config = dict(
    n_layer=8,
    d_model=256,
    n_head=4,
    n_kv_head=4,
    head_dim=64,
    d_mlp=1024,
    vocab_size=1024,
    activation='swiglu',
    norm='rmsnorm',
    norm_place='pre',
    norm_eps=1e-06,
    positions='rope',
    rope_base=500000.0,
    rope_fraction=1.0,
    qk_norm=False,
    attn_scale=0.125,
    bias='none',
    tie_embeddings=False,
    parallel_block=False,
    init='normal',
    init_std_qkv=0.0618,
    init_std_o=0.0,
    init_std_up=0.0618,
    init_std_down=0.0,
    optimizer='soap_variant',
    lr=0.005,
    beta1=0.95,
    beta2=0.99,
    weight_decay=0.16,
    lr_head=0.00954,
    grad_clip=1.0,
    warmup_steps=200,
    schedule='wsd',
    decay_fraction=1.0,
    decay_shape='linear',
    final_lr_fraction=0.0,
    batch_tokens=131072,
    seq_len=512,
    doc_mask=True,
    train_tokens=348900000,
    steps=2662,
    dataset='wikipedia_en',
)
Each number is 128 + 24 x the weight over the matrix's rms, rounded and kept within 0 to 255. Layers, rows and columns count from 0. Numbers have three digits each.

# down: layer 5 MLP down (transposed), 1024x256, rms 0.0872, rows 801-835, columns 128-255
# gate: layer 5 MLP gate, 1024x256, rms 0.107, rows 802-836, columns 128-255
# up: layer 5 MLP up, 1024x256, rms 0.107, rows 802-836, columns 128-255
down801:118137122132115098117132141134137167159141140127103142135123157113115117088114152124121142121139127095130108127151114130121114157144116101130123108103106121140144105157152105080124154087126126130149126124106131129131114123109147153117138127120115125100096101122130161122129137100141132101122072105126129101120125100146111111119111107123133150123145097116157135124134067102114123144150
gate802:145166100122120106142142106124121126070114110130114115128151168100145145132135105124113105120146137130145160116098116146119151135144101125112116128135095113133120142122172154097126157087116115136149129121169129102127111098118162076137114070144112170109140131122156139115127137168137144099157136147106131178171139152154149138116118157147122082127139081139102138098115083065108095120089
up802:103087139142139122140133111144148143173140081146132102136143108143132126149129132107136122081129117121130110091189110130166143155151125137134086104136146160125134067120140102120130086114121153137130124110071123138135119127118147177101161146120151161136156117103125151170180177073083116189141076117120130121187146146116085091110136155109123090179110115106106097153135123112149127086119
down802:115107139160068099144100120147112144142141104147139083155109139167153105111150113122146097111156127161137096173150125103138115097126119115125089086132154130125127159115135108113143116170173148108142142134119158105189120141137138196130152127081140128125103113118118137149129114105136098092111126145147160144184141133120100129131173119119122136119147119137133112155097084105137155145124
gate803:085151134122104138157110135127125123121082122135104159127150120105077121130119127105103134125118117128135142127118147135154128129158151108106147113135106132085109107126150159128110100127124114110109167146122148102142103130068119178131141125146099109147110095163143159125131138195094095161120144135139087136145111121128136143101134104173132114140145126123138136093120123133155112124095
up803:123126170142131141113144130135120165088135098139128109141121160127156163176133125119087138148130108119164122194149122149134128130121107128129120112133082152163139120138113125101168117168131156136132148097119094142097123112143179112113143107125131136091139130114161136121125122112136113102143110152152130099110102113079146094138123160138097101124126107106138127129117142148130136169060
down803:169116110147164121119134101114102165177095134132121112095135108115121157161132108123112091138138145101152149126121140134104145116165102120118160143162112108094107166119108115127117117114135108117105116115118127128177162127155115118160143120175143106125107120152108137118166127155068147197108128120158134104148154129125116128107134156128148103105149099130131109128111142161112123146142
gate804:128127118118155097119115106107123131133111121094112085097115115111149115106130152131106112104137184140144107162134086083122135131139112167073104113198135138102145112115124116094110104066144072122134150108106116118136164116127134128109108153082095124143166172116113089095153147135098081176115170135141124093138149172117117098130138151121122150192159116123107100120135120144122128142138
up804:113137141095114119152105126130160158132126189109132114119162091172047187153109120127101147143111132161118135124137102134123112154097108151153129135131117107153142148115153083101107120139139107096144145120127122082144167093144121103119139147103090141164141113124151118106140122132089156155105086156097137089120142134170126126134152121102141144131108122120139113144090093166122107118132
down804:123148185151104107140124124115120139141126125174131129109100159095154118104131142103071124160145107156107145139159116108146104151069080141117106200111092126142143138164111117149108138111139108135121117085147164101123169165136080121121176133133124126098103138126118120189147143137151127130100123134158082124123118148175129149132147148151134152120107152124160146103126112145148117115139
gate805:114105128107147124143122108101134138105160120116090148142130103116098082078115166096112153132125169153070143151105137124152129125096156147108100132156120126138138134128094157170111138146154092149079125113124076136127159114103124107126121095135135135115124073131121120101149133136148154120137187142166118102172122107134106138121109150141112128177116144131102108147123109108107097160144
up805:136147083152130129104125135063125132128124127109132113118137105124107088115127121148136122141104112121102120134055098140104105086133152146150108105127155110124136164109091122094094111140088055092146154150151128113159117147145158136146172129147123126064145156134140106096119155135122103173172115095131131147127131095108114144158192153103138120100134110117151112124135152130143107153143
down805:144134154140132156100133153127126167173156098163120139132124149149091117102117134089137112110134140125098122108112148108203117107111152099112129148078137124123132129110145139128106173134075081131155133115129134107129165131127133164149178140080164078089153106149122097160095122114097140102121142119137153134164117116159095150153132092132084164111122174090141100142118125133143119123165
gate806:139148124146113104121099150140097104127116131101138154118185153138128138135121061114119128093159137088105136155132120114095093066055145105192139103129146110143095151109134114170085109112089094151129094136133118128149075084142147131125121126142139157152113114113123123104094110119120093137143083147163115081115134117076141125106096177111134138125123120160092135172157100103134134135146
up806:130048131156135148145117096167131126100128158113151155155132171116120122133136136097110135087109113132139149141114148120105105122138133118152105142080119081141080116118148104182116119168117113115138145145169085138155106109130148128148125161080093137141119141102136164112151111127150137106179140105142151169131158133136169129112130125150100136118153111176121139170110078112158136089129
down806:169117126177144125133107179145150165130106125100132121111122128117141089104133133121100133130149181122108147140156139106145145101106092144152135106139108104127145125107134135119129119132111110108125155101127145132137089117183181149120143169110106130127141205180122167139094111129089122109098172120189123122128116137108070143135177087154107123114141163129127126131138114156120110142100
gate807:172135091092133147149133186126150161069106115127135111150080110145118125107131114158154119166110146158072175129095133140109138107154134085081129112121126137133081131093156111107116099208158091126132101132146150128164097093151101133131117106128135142167187119103108131142128108071152150132136147161134121121118098144125121142122180139122103141098093067146151129128116115124101127109131
up807:108123139163145116100135142107174068119172141127167116133172144142115163172137116122141110104093128140165103167144113059122127129141120133143174128153174121107117114108122155149176102129113119130121153160112166073070133104099187121144137106103133108147184107116137140096141125143148100117144139111130156135114127136152114178147135082133129163139109196133143137108110129151102090140137
down807:115177114097171158089111157140173129177124098104116166082096106044143134110140105103089113130125110164127131166117148111133094131151126156128110144117145154136137102098149148130151169086134115094127140150081139097137143133114125113133134122139111140155144122089145138119137150083136165160165132101103145151126121114124170104121110107065143136139127121133108145143156153107123120127107
gate808:102108113119095117086113127137078120117149121127153171123147144111142116131121141117139160138156112102161158135095153123084141142138117122161090116129112152133133097151158177093194115160159104123159089135109146126111149112163121120149091090142116093111165149107148092171116106148111121128127153151126162127119161159095114175164117148128127174138139122126187095155133163132140111182124
up808:119125114101086172164072091135142125148159138165138130120106160099104111172088162087122118117129144122149178114134141135105112134132117098143191096114155165112110143143166109132090118161158094146070065155150139122100124116148115133107169120135113118080152137128125103115110150161105144201101129170132164117128113134129082159136144118112115170129144126157091112162175127082156086098113
down808:131146099112129118084149159166123091151089113128143114105091147119078139117117153121106159161132168135124158150134146122119140138117110142138142145111154133114150114164115164141134138097084133117122105119101131137152115146133162139099160127128115143113118141151134074115130125139132149098122094127101071179138142161142110128118156169166073111084167120124132085096097139149166123149137
gate809:137067126134127137137180156152095140118119111134106132125131096145136109162164085134145113120140137135105129104094094168155103117180130145152172118089115125167120126110146158153074109143144088124088126104138130143113118129158138172144113160166132110091136141149127101196150104129110134094100159149112116115117108133136117171113168059179127099127100137126143135145148151127149078144130
up809:088107110164086135084157197121141146166104129079135106115150148132128112145104141124127086117101151099141128153125151145119087121115155118112142117123123131129169121119097115144128110135109130139127146075165120094123118138151138122164120114136091117101129165129127106072102130121094111142141117142095110140178097141114152136129100116127178132102137130170064118083139156148112105113139
down809:142151106141174123080098128135147068120110147127081174144137133117140143084097101102118150122180154147126131124116154109134134099154116117122104135130116139174105144120146129128065113109148116123125137163099134133156128137121151129110121151115141155102154104102115178144145093135089121136113146156131154102120134138135119103146107095119139161145134107136163115106149132096138161153126
gate810:119087108136149130150126144193142136105109095149158105149133161191159143138119139118095157128110137132166134146128132137086126107126142156105132104128126121085101147140120109102170112140140117132129103123093129159138122089128122120094160087086165117118139114131124129139113177128156122085115088128132136134114146135140110136143145170136171141183138141116113150179149162137139125139114
up810:154133105161148105112120140132134122084136142112105143130146094133115160161140141108096171106128117134147132118126108138153134132129119138090117092054123173111161137102081123061139170167166118133144179116143129108094088149115125095140099131147159160129151160092109101146147123112142117167129119125145168111107121149162126149114135108127133137118117159127133104159077097138114122130052
down810:137095138118151163124143111114133108159108135086139133141151121115173127147144152130106174101091149110108179129117145103136160106118146139122127179147129109132136104104137112109112122101124153124178132105136109115065145118151127164152081128162116134120159066140159144084116135093116118089095129155126109093154085121113092142116161129169109160085099157141136155158157135136120103144118
gate811:153163140132160116144138115121113128104136131164157122164106096106152128078112126136165091165127126132128123096152126137132115095133104110166166116120145124106147105159128132178134151087142163108132148099144134146126119147151124123120131140132099136164142111124149090094113083150114122140144140118147134103108111141156068141122120133167130146119138117130118082139117104105125124129094
up811:096184153118139128112138145129152125137134132145148127097119123134122101116133145137108135168129103153150107145119175135118108121107151114103138106145103115146090086155133100135113092104163150104096145139155133118138105111094100163174166102143112138138135100123111118092086136192125138144117149079120151129126145127117123122123140148086120115060159155126104089147108111111103131106108
down811:141110103088135139148162128086142120092122106148091142140134148134135134142176153123109141140139164155126131111111165111103148130112093132104139153122092122127123161111124148134134126132164115113129135143147119094116178089132116114156097122140119113119132133112114159101126128096130095115081143124134144082149146119148172131131135132142092153132145105136141108156139159147168107187123
gate812:145123159108148115139113166138113114161143093108108131116129114130133098150197123184109118137132143141108155140162128109115114098152156115132118133149112145153120157143122118150138157124134135151150144138139143172111132126081076136113121121110133125133134119114132148159144132189110131134150087119125141112129141126148100125120075169109143100112101080094131145112136097102155158106175
up812:124122082119127117184116121084125138102101130110138142162120141116121135111127103154110153111125131142099122099111102164115136148127152115109119094117130149093171100107135110125151129102105124099130118107116144089104099115169144114141157154063111115141137130128132147116098134116148126127150107107116111097082133145109087145085161138148118128140136141145138130157137105167101127071122
down812:179083141093120115162136108135130153098103122095175119121102126124109101094144140101120126134142092131185125162130149129171104094150158135211100084083183132101123114133151147138146132135130128117131102111144109111157173117118112102150098074109112120159144055118140152111135120149109127153128124099126169099163134126129113095150150105111133110132113148135084129132136167139128102120143
gate813:117127121137124155129140136107135139137130124145117108180091127118163131106101140125110165125091111162120093109116128148150097129110138125169116165109150135191081116138127138126115092155102103119156109155168113106126137126118104108100199127101123132127184155179094110122105066121127074120110144117134128139134126144168080117114125140123122106116107142148138145128150106144112088170133
up813:138117126175137095105137118139147122139122111134157078103116138107126157124106124112136128079128096101138118145106119139135111143159113154105122149125067174085133141148179086136115116090140147150093100133135114116141061141137113133149110091111136160126144124156130132151124137085145144164128132155140133142125112113115146102114131087131101108135133105112153108127144149155138153137136
down813:158098129126131133102145136121124116121110165096099120133115158078139142171141134147128113171128176169108148166103123131158119150100106136125159116147152109164091108155124109094102143143159081114110076120133143120115164127131152151113170149131130121146124111149127101147113129152141133142130145163140177141115122136138155147144128139137144111142133067190086170130144129143123121115139
gate814:145151105080129096118129086119139085160152125115169132119128154138144137124146126130129147129148138132116083159124142130077115117093139174142112128139149116151113120118192130115097144150142136129163127115113148141165117127149145110102165125093126152164142127115128163122117144102118134183096143095110141131132099122126120132124144117168104133121132125119119136132105124117105112118151
up814:125121120150140137115162113090110131162127116111150124115126118142160136105144165133100127089106111114074090128136130107153140143104115147089097084160149132156133138134111131101132125120151111142135163151152131121129130137092108131135114110136145130152101099105146119167163136142132114142119131106122109132109108146109139128166167117097134134145129148075129172156077128124132115132085
down814:123143156127094189183123143146110149148153158131090157143119113116129148136101145138139145108142135156146087157141151140088126121109181136112128111132114122142127116117125142145112137074124160115128141119106125171108152121132136152163145156117136139141101140119153160137124141158133132147150144131071147140116144139115127171108080133161126104161128154138114127128114109136126126105124
gate815:147127122095131105108110101110149137175128159138131112157153094141120130126166139128126077133144113168160141163126091125150143181127108173125103098148123136115125133125129096097162115145163084154096111144149189109081122120138169093142131110109101125137138126129091151098125117110108097129130121122144125111133145121169117109140128178087125161100125086105090137134125091158122118131137
up815:142090127126152177117137118152114143128057121113138133118155154130171138105103118125141126144150141154122113131097171116137133108126157114135123118125181144140122120118109110135133108130177096153123117106122175140144131115192149118169123152140097114140092105190097110170105115096093135109105151170113129089167151100124128115146136106129144125091122099143160140132145160180125108122105
down815:121128109143136112120133157114127112125179134153140129113148104121119102127165112126083110117147122115094127121142138113144132133139134114148130126109082118139167132092121119112150095155099127164132110132111117118076147086136155093109140136091148133130127099155108124135146114146149128159122096117150117144174133122135131137153197091108130098093121140120121115160103162134122125138134
gate816:152126172132132129132117125119143122129148170107112120154124141134101143122163144128094119151116122144120133131137107122082133132110125095140134117142116191128114145079128112141096136081088137138092127142166104120150156113093128134121138120103141140120152107141089164140118138095138139143184098105124159150176083109172119118121159128087159154135110111120143135106108125095145165108144
up816:149149146124140095140133100135074150099142089124116084160110136129119126104145135115152122129118084107163128108087130096145134108113143096109135153167126149151123127117145116126143145104123133114136102160174108158136143124095104090095117147175151122186160152136163122140062138094136131118164110090087118109141115133123121168094111110135128200119128134112129074119137118087146117148103
down816:108128137151136088126124102070146164096125111166136134124133128123100130161170100099132133117091109104114156083183122144143162112122107101145153132151122113115151126109126132168120124141134133112101165140097130080139148099084093154121090119135142138126140138145150159145123137103159113136145139142136102080132091153130136144117139139095126139154116148135115142133143118127105104169169
gate817:127132174166152136117115130138084116117101142161138157143082120132126139140123166097086116107118087099131118127144131095115143110107133097139155109129109122109141108108109108139145113192135115145166113136134142127151116130144142167152109143100127112146115106146154110126165144110144123141129115182131127122161122112087167197102106130092114136140171138129143129069143113122139135094121
up817:089130105123108102122111093142142092131150133127145162134126122140122139178114124140121108149121122094128118125087127130138124137114134097161119095106165181102111107111084113183111112141100169086090088103115135104103097162110128097122095145117109130092138117136122095109146082116146100131191104168107109134148113120092111084094086163128097144129137135086115111101131129139128129147116
down817:131125136124167091171150120142154136146181179122112135169111165164116110121108098139125136119077115135123189122169116128132122086097133142137149128135073095116164101146132135150152124106075133189122107152137147155073142122159115116114098119138127159075120126101154094144126113124094125135061158109129092114126101133114115139109130131166114122103177156139141128133108143117151100149114
gate818:118140145108131165092128147117136116067125143137118129128126095167235151088165138140118168144123118108150154153136158107102109102108115091174156100137108136139074103095135158105112103090144183155133113134136096116089130139128165141109091103158131122117132139147142085128083152144095103125128132127137137120151103114095104156104160118176120141151084113126137164082149130069101134111167
up818:144164132099134159120124107123134107114132145133116172104089140106138122161169093140108117072156154136103121107154162128143141100165071109125096135142115136161135128117114119165078122129119099109197107139140186108162098145147148141115156102151106106103144136151117111142100119155118165104108118174092101112115075128099138125098166124099125093122099124133134144137132079181157147107120
down818:149108152171099132104130163188145116189153154131157113154120109119101147090148149152111132166159122114140121129126130097132083088151105141160102162116129142118119153135113115173050118158081141075185086145126113128131114146119131096101111128104147110145101105135128128156117147143132125101146188104151133182125169142157111146095132142086134145086088160108142127098136134141113146149140
gate819:115151103127124125140158083112170121162097111114121139131157173109155096149127122121079108174129141122098124136135098126103117105139130129098109188155119134117124144134107132140116130133149134177145153130174138113086140115113124145172139111128136137128143142118141119176142120121100122104123131139171096116164068134139113134133122156134103164133098141125116101133139154152169149134155
up819:175170115135092141160113122102131177086118143141138146114109090145176127147121126131121145138099115153109140156075124134187098119141095119091054103110104157167115143131167137138124127157110185113156145065140181098133114091136106109152119124160140126137145107115148133147189132077141127110175141101094112159107128145146096120124115195124099122136105113157165114109113126135154116156137
down819:124136145114092139106075091120114102161126101134121120107097129132133126096146100109125093119108122111121138080141139108083127168123154116146133105098134127104150105100140115108095155166143124128080147118105103059138132132135172106095134121098144118116157113165128147143101106146115192140126143144149104124138139106133116157113115125150158133172155132124124114111176104134123142135121
gate820:168179125110109113134178114109149123169157104122166087142078116144113160163103111171141140097073121154137178157115154159110138082087150094099170103103119120131211175127132117154120101171128135117109182137151137140134122140121090163144088159143157132124155154143156181158121120097148108087141150137163127151148128156106093166087102199131127113091141115118101112149105133123127104148112
up820:109102166130167194100147131144156101161140134100145143139103114133140147120123115128092137113160100103123121146108099178101124085128095147111122125144100134158116135154088133111178112117179110148180136149152134086147125099161115154099082149122183109130094108146112126100099144134087091144099136099110112162130149145107136128131150150122091115094088088122163092121113099157163145104096
down820:117131146134106098104097158128143094116123141126103126147105113146116139137141118106080113138082123121115151118113164127122112157159148147154141124137129130112154150103113122115062118130159131144142107108168089154132157157157122106090130101182171105147142154101163115133089143056140147106151114152090173121160167179109112111177118099119123130089092128165124134164155152156115172139152
gate821:143120142127151170135113125155160101143151141113220120169140105126122136101119095152139115147111143103162148127107122142174115171147122101098127133087145115154117117117111126139099090151130137111137152135110131146168136164151121076099105143118147140149146099134136098185136161136114103119079161120132086172134154103096176130079132083125122128108136111141143145146133131146137143172129
up821:099122143168079123137156136167122097138107091163140145127160111064146134054133076115162164132148118075107156118137104107086155147132123166166138110132078104165120113035115108107105115165197106166143124140128112115122161137105155104094158160101149150135119086106103118144096143133147123117162107132156169084134068155160132127120105155115117111120135152165139106141177086108143077115112
down821:094114110044154107118112139124089111119145150126116134112163098172126135127130142130138109109150129125088093156126124132107106095101139146109115157126113147133100104117151057136144162110077132136084119103130142128112109118155058117135128093130122167131141107138182175125086126128137147122131125127080132138110156116141140129108147132125158085111119142088122146123092141129124102190093
gate822:118064100129143136120078089141106136135143144127075109100151136134120136136155080149137105187151125115149141126101136145130078139126106109115126097109111137121119112097117145146111178150184129153136108174140132114120128129121126113112111124092145220084123128153109106119102150114127196143132128108147158125119101154104137113152092184110142158106150118108110122132143118111155166155096
up822:131131144135092144119118133115152145122076127146110132152141091153127097101167105123126120110118136137128119120126125165156099111093138107144182122166094123127086135124123127118156147104102152128106134131174068112129111132123145150167131129141126148103141140142164111139099146114082109148114135133108126158098135141131120163116108109121145179142110144148151136139120116157133132135148
down822:133131096116097152075118161165160134113140110126140107110153155151104147137119132134113092108149127142167124164148120157120137146117149124096142138141120137124135122117083114137153129095151107159118127085151087110122135166124144129165166138137129120196132100128183126131122126134087181088095150153134161128101112132108144176126116129153137099130134106136111133131215159173117123079168
gate823:135129143128128128140093139117118134140134142178108153149130152102118129121172106133109090108147126106151133156165133122079119083117104136193094162130127136093129121104102111112147131126149140131114129123164102077164179138126149121154165130116079095099126130141112120109157138114144101135157139130132129131109132098095116106135175145139127107127130097149123087157144157157160128151119
up823:094074134128151129110143105196180160151117154151184104098077166121121171156153117142095199113188115094112103104151105089121156113090091120153130132116099123151117128099083134133105137139152133138118136145116144112142126148190169119156151095105174170071113109167123115123101132135138154117110144062114137137127127144065131122131144122140151117113152115108114098117157119125137103147167
down823:136112128141164155140096139114156142124167120151070135149107146153120114163127142157140107155117116129132120161123128157134089112106104110128119103125114129101104105129128147128107138110122075116102081130141138141161117171096146103130082129092128115123167152153154184120148138153153115142176155149121137130107139117124173156129139134137138106113091139141118113112144179139120180131178
gate824:165104145121127125109109108132132139139141112119141112145131117121133162125132126132144108119124153167120161111125130156124096115131099148123102124132144131125120116105112133124157133139120171138041147147113142114161099106095136109147106128051076109126155122119089127111128173149109066098104129139126106144141090108136078103165123118128153123137117106115124161154081130138124127115092
up824:139163126143114146102128097102115138097135126128118126072110091157144169146127143100129081159102165122162141148158103106143116138144153150123114108157136176110173121078122129126111130156146118125112161151139161164118062131134082099085119109122120129133122154126108125100132124159129184134142163153132079119121128121145138146144104170171108135114164113116120128117126126147073111140121
down824:119121115133107129118109090136113149162156133140124200117142178105123154123146132159122122118141156131111067109160128132138141119119083138117156109121120124156114103121157134087081175129116079127114137120154140118116127125136121145125124147124146139089104116146104130130117120150150120138156140125124136101142095152114114095068138128080131136131120125129107137119149092119098137158135
gate825:098176114175133097135141157098128098129104154183106179155122110112126130125151085139101088121136113107111141107107103124103120112143091113105135167120144131112119122175167119157156147142098138167144121120120091137110115128115111147122153096117155118097100120128163142105152152138121106132160124108162099150140130146133159148115123156154096133122151128153120148115107129102124117142118
up825:094140093116145137131158124129142138138128164179095134133127093147160103106117153103144113120131126169141128105179158073120122118133138185132177130139172105120116116131071120170135128136133142129116105146157191109148186147117135137101123136154134130134123149133111149139148141124127140113141108146116130117116137134103175077095134128137153122113163124159087085100139099110135132132093
down825:120097138140130083136131109156159082119112130092156143183160123132101127102120132106114116136166135084079155150123139088114083163109146149122136121141144095115184147110122156107120112186102125144114202150089125111155141149132102107181114115144141122156105131086133136142100139156120148141123142126179188118210147128144103155123087156084126136130118091129106131145148132130128133137120
gate826:156121178108139110122109106113158111092114116155160098112118140098133133124113124142135122104151133152163119134119146148122111112140099129168140138111134116150083142148113140120127116121119124103128140111155101135141164102108110097101153141143133165166099070117097132117114114095112123078095171094153139119107132118111130108171068115150126135122135162112162123140117144117094104156137
up826:159133127101104079155100097140095123105120136126170166105146115139130137106094116085130138126144099128150138157126146151107161176119107120151136129138100109121113124140126112150127124109129136113147083161126132096123194136158146092098105150124123125120095108119107150109132108156130121144115121071155134162136136196140113125133123141117132157127131105131116145122133149091105109121096
down826:120100140113136134156116164146129135152105153122080131125127124138091118118145146136136139121129148153137096113096112123138124108113151137158130137152146090099136118104123126104090108112140163114094124133124146121110092121128109172100103118133104150118136110119138118123144132100109094136104119118129154128103130123158121180107163109144138195095124089115136125133099128095156117128120
gate827:175158122119102173162141170137139129112115136165141117127062131107135124132132151120110137134145167150178148145120102109163110083100134119161139143116139142099153109141115114119122127161127097122101132178092099118114086104083139132110134112126122113121187160140126111148133098122155104109100122104140120096144100126149117127119113157096147133132111112145150119092134134147163101143150
up827:150145100116118139132116184108141126099127119159129113145127131150125095094152129128111155086100161158137128104147129136121110174130121131143100141156115134116134199125119156119178147151116115125123133153151165122114098141121101128103130133125101133139173101148105145119109101153139157111107113125152131103125177139124134147140163112121148110151097145127139104121098116133142143169138
down827:153134110147105140155128127168116140131099138086152090132097127166104131118090143112157141171149131120087162148136143142128114054126167106143106113151166117182078108160090137141111111131133115093154134141126112181118163110099110152129127160136113125127124110123136106137146112138163134109115141118079135091083119142145116119101140143127076105122140124133109155135126115186108115152124
gate828:163104148114105088128089119106137093121165147100132091140115136119113166098154095137147140133144113157187141145162131152147179141126100129103110120101137100115144132123135136155136121107150109164116107142155164145131173149059100142161147136147126149133124117151139136096118137153089131172110157076083121129107103179112120117160101105127074086146119127138110055102142165147157188130119
up828:121146140114086155134126132136146082157150157148135147097109112158137110099161128128121128139142117141116115056171130086103134115105131136096129125125085135163131180123114126162119126103160138111154130114145130093111184116107092118157118134153144121116128157159190120119106139084121145155137165080122164106118127130152151123146079132058128098126115140166087091105105134105120071119125
down828:146120084129126123095128145115131131088170142118115125107109139100147120122184161105102098113137081135102152154078109097099130097155128119121075119121125133135182135146162162096120118160158164096103143141098138097159122111140153138097106171167126129105102109095120088116099128177181137123134123097128144118153123109139114155125126092139130107108154150131164102125140145141142127096112
gate829:112142139154149107160110130108124160128108135151136096120095110130208140148129120129086148131125119136121125120146107094067108097149161112125099140132122168142115147152147133144109114192123077098175131118133115170149143145132113158126108146134154135138101126149084146134161129141105129142111131082149169117118098133144185106145095156091161124127120126150179154122168158114167124151113
up829:131146152190115066151132102108174152118090128144114163126061150157155133115141143119110132087132117158149122114143106131126178127136184151130117090187128134131143135104157152130130125175126153099118151133150145104139109160090156145137116128150151086109138160135135109117118174135144127100174124078122144151150115136124148141155088155136144118103174145068146159106114110109116140142115
down829:149144182098153155121142115148119092144150126138123123084116101122103119062131150164112115136143132113145142153133098163108112095149096106161116170135110098100141113178111142116112105133123166197117119138161079113160080148157111100155128112100142097139139133090081131104136112135131114147144124113154095127098122123137152147101140146107110157145144125125144132161142075069117135133078
gate830:126121165095143123164130134128116119104091142103108125151125157143147152113159157212110120116125134124151069107098131115126138121130140122141106125144097103147060138125080142139100108104121128124141107169119125132157160149115111120101102154143108121165122127125092167092109129141145139118137189086157103146126123098150134144091152105155138133093142173140117137065113091130086071124101
up830:133120139170134129161143105132131130141141137106159134164110139152151174091101148098126122115068124162167109112123172143164176108142088160130159118112108134138127118130122104122137099114107130117147120140175141097121135107130126111122120124103126125126124125196141120133085139144172127123152074131149114171108112168131112128103154146083125141132166107129141144118152156125144104130109
down830:087113117069091147122104191098126125093120150117111117095130062086108130147139150167142103115128092108088141087116136145142138123122124151140087132121118128133109123174112156161167144140111125130148120124121142112136102132101135089091098152147134133142174133163141082114127107154141132169094178162133141112138153096133107108123132123135176110111129127104163129157110110061107084125136
gate831:148109107166138079151133163109150120133153109157125147144167101112131153134083116172150081091143167135107149092107132113109123110128174118146142123103140135157138173117120118111178151134206106105118164134113108113136152139173110110157123124124115112105126110086126113141113124123128133125141124126131110131134153107148115114087096119099086088150157145091175123134122110132110168140127
up831:123126143090129129130100144144135154117146172155123120130118175079148141166131112120130092115142149144116133129098104118100136115090125146144162134114125108102084103146110130125116138125131115085143163107163149137119150136152125116119149118113142176112114125080080141118106154147153128124175144098131106130171166130114109123097143143142126149112162113133117146107133165135164107087130
down831:121127154133134120115133125139160109137123076151168093137125106140160151134088135107179147165118136163107102120104096077095126132112125128116146069117115123112127122132208190134102162153128117122138137130101153145162071115141147117101180143161133120124138141138133118121129139114163119105116117130148155184131116147124120109140158157145147164116132105165132140173129116158123122084146
gate832:107146119138093178161130095151172120139181118159118149112124150115115086153134117143147102181135141136170088124119109104121135108101148134112133116137086135092144168120114144146107112099122099072119167120155127120142125119131081118136151152110149127117154133138098104160108150129135102109163105150132138122139091173084111153138123109130140080145129104112135146111156100116137111126140
up832:111115091097162146116127106132105158138137129120120145199169123113127098154128130114134141105145138118182098098167104096098114143110166104140155149154110146134136112139120119138128098117154146141092173154161157131112151157120159084143116164106097116123114171094126122149095114117135149109159078101128156064114076166125123176129099143150161093106089111157120095117144157162164137163126
down832:113127128121122131096168097170143126145127072121130090123122151177126127131141114127096146110117118122147115114119117142094112101106150139132132110136115122116092153124113124128090091119117142113147105161155031117090162105148136134113114120156171173118131142136120114156132141177119149135125106181104141128114135107149176131122044163156157087158136115148125137100169109150117149110098
gate833:169094149121124142128116161106103107127109181145162083115116142179145118138109141119096147136088125135138112116119137127110088132109117127127143116112160113181168118110106106161097091175069126104099120143112153128150114160093104112132147121125139098119100115140127107125151155138105115142102131132132157118109104149137146103126130103100096127122150115126125141149098131128151139138148
up833:135113148121107147152112133149147144137104105120123125117139152130172124131132106153107136123079121099142089146093106147069127157085147111065120094132127098146105125125105114163087150123122129112132139107146123104158163129125119111126160129153145089146079136099125143128122152129099145118099089102116175128106102139144099124137128140140111158113132103098136158158145086083142133138197
down833:118122135116114076172157120101112147141134065105125117146196172106119128135116131121135097125162118085159119102132121128116109128119175180161130130132126097142129145140139140138131117160096142114131097139137066125096152134132137178120155130136140138140139138126113123141145156129131120105081101143139132094149151135076152101139128124121127107116119119129166104175128147113151117133126
gate834:141102137148132105141160109119094147150120123117143109122129133141097139117135127113132132078109089131145188109132090118129128143144138169119164110124105118130164161115162125113085086152136150146109132129164119109147130106158131126138113091149118129099109128111139158148135131118177112128129148133091142090118092122111145129124136100160125135129137163123190142134143141153087112095132
up834:127128176122154107117144098154150124127130070126140146122117110109104096148170154141154111114119131117128119176147137139151139111138136133122103176112097071120123066166144093120134102124155140146135138121106161117079104127139143174103121128140137116150133138099124079121130183116102123159134141101139128131147120092140141103098119132089110116152128127154146151143152096105159101111089
down834:155146134117116118152117119124142130127121093155127128114159128109143125166111099163140108146132118159098152135164143138115097117175140122118153072118152102136118090103121133154147094129126138172101184075076118116145123132124148179129127126170167138111119119132124169084154113186140189094085140147169098149125124153123162123135091155124144123110135202142143116081126113169120116102068
gate835:126122118144132173148107128121126130120140142132144168124121138125127122112112119160129163123085143138175139124091157127144107122148121125118131111106118139115127148125128128107129107131152112097116190087121122101168157132120147135143109140131138152144125159095074096075163158136060125139096120115140100124143127115146088147097134168121114101117154115122160087100110151096119103135129
up835:141148168094133145129130169176138114133107114123111119167167132178161121120084106124134133144145155091073134125136123133119169134143102106148118144144187175098111139163177124139117115150145125163136150153093151104136142160120128139129149117112116109117107130092131104177120168136103117135106098176083110186118131177141138127122104130108126138059147151120147134160191087127166137108121
down835:102133154142054144121077053145128168155140138131122152100147125150087148137088113122160107167157103107110160140171122069141160136166114091115120156113141112156120153134167131128151111119127158142138093121122173140146100138173124124152118115128127124161112132140132124120118143150150165132093127116102094132129090140132061111145130154130128140133144145115143102111107120113149161137095
gate836:132141127145125137110131129148115124139078155120141152152095165138150163127133130130126096144101144107114131174165140132150140131141181173089110124139139143149166132147157144110120120128142102136135135104123110113084151100148164129089141113126154138112132118133073115095152107130128099103169129116094112080113165102125146121046125123136144176111102148140157113148097130109134133076146
up836:134146157105128193153184130113151116148152122102114084114144155091084131144149111141150155124159100154106131115123128129145141128111080139124100147138091152132137129157126167160125117091136115138115097088121111150142139130117137164130072136089090113119102140119128117140140114072113134140138125147181106131141126159121127142179152092159121140128163131136149071132123143119145078135107